Weights of a small transformer language model: LayerNorm before each block.
Each number is 50 + 12 x the weight over its row's rms, rounded and kept within 0 to 99. Layers, rows and columns count from 0. The size before them is the row's rms in percent of the matrix's.

# layer 4 MLP down (transposed), 1792x512, rms 0.0304, rows 265-286, columns 32-63
124:54 60 59 53 66 54 29 44 38 50 50 67 77 56 54 54 55 48 21 44 56 56 78 47 45 57 65 64 57 63 56 42
107:48 44 39 44 47 31 57 58 56 71 39 56 63 60 65 76 45 43 68 43 35 63 74 46 66 46 42 48 36 40 79 59
059:49 45 50 73 48 45 38 52 46 47 54 48 35 45 65 39 45 64 47 38 54 62 48 48 41 38 56 55 42 46 48 44
112:55 88 24 47 56 32 52 54 47 62 58 57 43 46 57 49 46 63 63 39 38 53 35 49 44 47 44 65 63 43 27 53
085:81 24 36 70 79 54 52 45 55 57 63 39 65 44 49 44 33 51 64 55 63 58 54 46 55 42 31 48 47 58 60 53
131:47 49 65 46 55 60 42 55 34 45 50 62 44 49 35 44 50 49 71 56 69 70 39 49 49 51 59 51 45 58 44 57
074:64 53 48 49 53 41 32 54 75 60 46 31 31 52 64 51 20 65 61 54 46 71 57 45 66 51 25 39 27 37 27 59
093:57 62 37 58 82 40 44 57 42 54 40 51 47 19 51 39 28 54 40 62 40 58 59 58 47 58 53 36 40 62 55 39
150:68 52 49 63 42 37 39 19 57 34 53 61 39 40 58 43 65 40 49 73 41 55 50 66 53 59 43 25 54 40 44 37
084:45 43 63 47 37 42 49 48 57 45 36 50 41 62 53 74 35 31 48 34 38 65 55 44 39 68 50 45 53 48 46 63
096:41 31 46 59 37 42 54 36 57 55 48 58 41 65 32 72 61 40 38 49 59 42 76 56 45 63 19 67 44 44 54 65
048:39 53 59 79 52 55 41 45 59 40 43 39 28 43 79 54 41 50 66 70 54 46 37 40 37 39 48 75 45 51 48 51
100:73 64 59 61 68 49 34 53 52 60 32 54 54 41 46 52 42 32 47 37 44 56 63 38 54 39 50 43 39 51 22 57
080:52 46 66 44 57 48 31 44 57 30 32 48 53 45 54 24 28 49 57 39 45 56 41 22 39 31 40 32 19 73 32 56
065:44 32 45 37 52 33 53 46 70 26 34 66 72 61 55 36 54 53 46 46 35 30 53 75 68 53 43 60 45 64 77 29
100:56 51 71 57 60 61 55 30 66 61 50 55 58 39 66 66 20 41 42 49 42 52 50 59 36 49 38 13 64 45 51 33
086:57 19 61 44 44 54 42 50 41 50 58 44 49 66 49 45 62 70 49 58 63 44 41 56 34 64 60 38 50 50 51 57
054:58 55 69 57 51 62 45 43 45 48 35 52 57 61 56 46 39 37 68 49 30 49 43 27 57 73 45 50 70 45 56 42
095:49 69 53 39 61 40 55 53 48 52 41 65 51 31 54 42 27 53 44 45 62 61 51 51 67 49 36 36 66 54 45 50
143:54 29 58 52 56 51 70 53 42 25 45 41 66 46 55 74 51 53 44 61 65 65 41 49 60 53 83 36 36 50 55 62
106:60 90 34 70 46 55 27 62 49 45 40 70 50 53 55 53 50 39 69 59 36 41 41 47 57 51 52 44 64 44 57 53
105:40 51 60 64 55 57 56 50 70 56 44 57 28 64 28 53 48 58 34 48 30 66 50 57 26 40 43 31 47 49 24 46
# layer 4 MLP up, 1792x512, rms 0.0457, rows 266-286, columns 32-63
088:51 56 51 51 51 50 42 59 57 57 46 47 80 51 61 66 46 44 46 58 29 47 41 37 48 57 27 51 52 50 62 44
098:52 41 52 65 49 47 22 55 65 46 21 46 43 44 52 48 45 55 63 50 49 52 41 49 40 43 31 24 44 77 55 64
102:67 51 35 20 33 45 46 45 44 53 52 28 53 47 55 62 48 31 51 58 36 56 58 61 45 58 46 13 39 41 56 47
102:54 50 50 58 31 49 45 50 47 39 35 50 48 79 53 41 32 46 39 56 37 59 56 55 32 48 65 54 41 43 61 52
102:62 43 41 38 48 50 45 43 46 66 44 52 43 47 46 34 41 37 50 31 50 66 31 52 60 47 46 60 54 57 49 56
110:60 39 64 51 48 47 33 60 68 66 35 45 58 59 45 28 53 41 54 49 58 53 57 67 50 45 50 62 46 60 50 81
085:45 50 41 58 48 51 64 46 57 55 18 52 46 49 30 48 31 55 56 50 31 47 49 59 56 45 58 36 55 24 60 55
099:51 36 49 56 41 49 25 88 48 53 39 44 61 42 50 43 25 63 65 43 46 78 71 68 68 51 51 44 48 54 45 55
100:44 68 53 35 57 49 22 71 37 56 18 16 58 51 51 41 47 35 63 57 35 66 41 43 31 67 55 55 65 53 65 43
102:51 73 37 23 55 58 51 44 50 14 39 66 64 43 32 26 41 54 67 34 52 52 31 46 41 51 42 68 47 62 68 50
065:64 37 39 35 50 46 47 55 41 51 48 81 57 59 33 69 49 38 58 53 50 52 46 58 50 54 41 28 55 41 55 59
098:63 61 42 50 41 45 41 64 48 33 42 49 59 58 56 58 32 40 45 51 32 62 49 51 27 61 47 54 72 47 51 50
108:69 59 29 38 33 56 32 50 60 39 44 36 47 53 87 40 47 60 77 42 42 60 53 36 46 54 70 62 60 52 36 69
086:39 57 45 39 32 42 50 78 67 46 36 49 50 53 60 48 52 49 22 48 69 65 42 12 39 62 71 52 45 37 57 61
096:56 55 41 63 49 33 25 54 54 41 28 61 66 51 53 60 55 44 46 46 26 70 52 46 42 51 45 57 56 56 43 39
102:41 54 58 34 52 50 38 66 38 55 37 36 45 56 56 42 62 53 65 42 39 57 32 56 29 41 73 40 44 64 65 63
088:51 60 53 40 51 59 20 53 48 56 41 52 68 71 43 45 45 40 58 36 27 64 30 58 30 58 46 47 44 50 52 57
096:58 54 54 39 24 44 49 63 69 21 22 30 71 61 51 47 41 46 69 43 33 81 55 55 24 42 49 27 42 56 45 53
094:63 49 46 44 70 40 33 53 43 61 39 55 56 52 57 57 27 42 29 36 27 67 40 64 47 51 43 50 62 52 35 53
101:62 55 50 39 54 48 37 59 59 21 37 46 58 47 50 66 46 55 53 47 48 75 31 59 59 39 46 57 56 32 61 49
118:67 63 48 52 33 34 42 70 74 36 45 33 54 41 40 54 41 41 64 73 54 55 40 41 45 57 51 48 51 38 60 59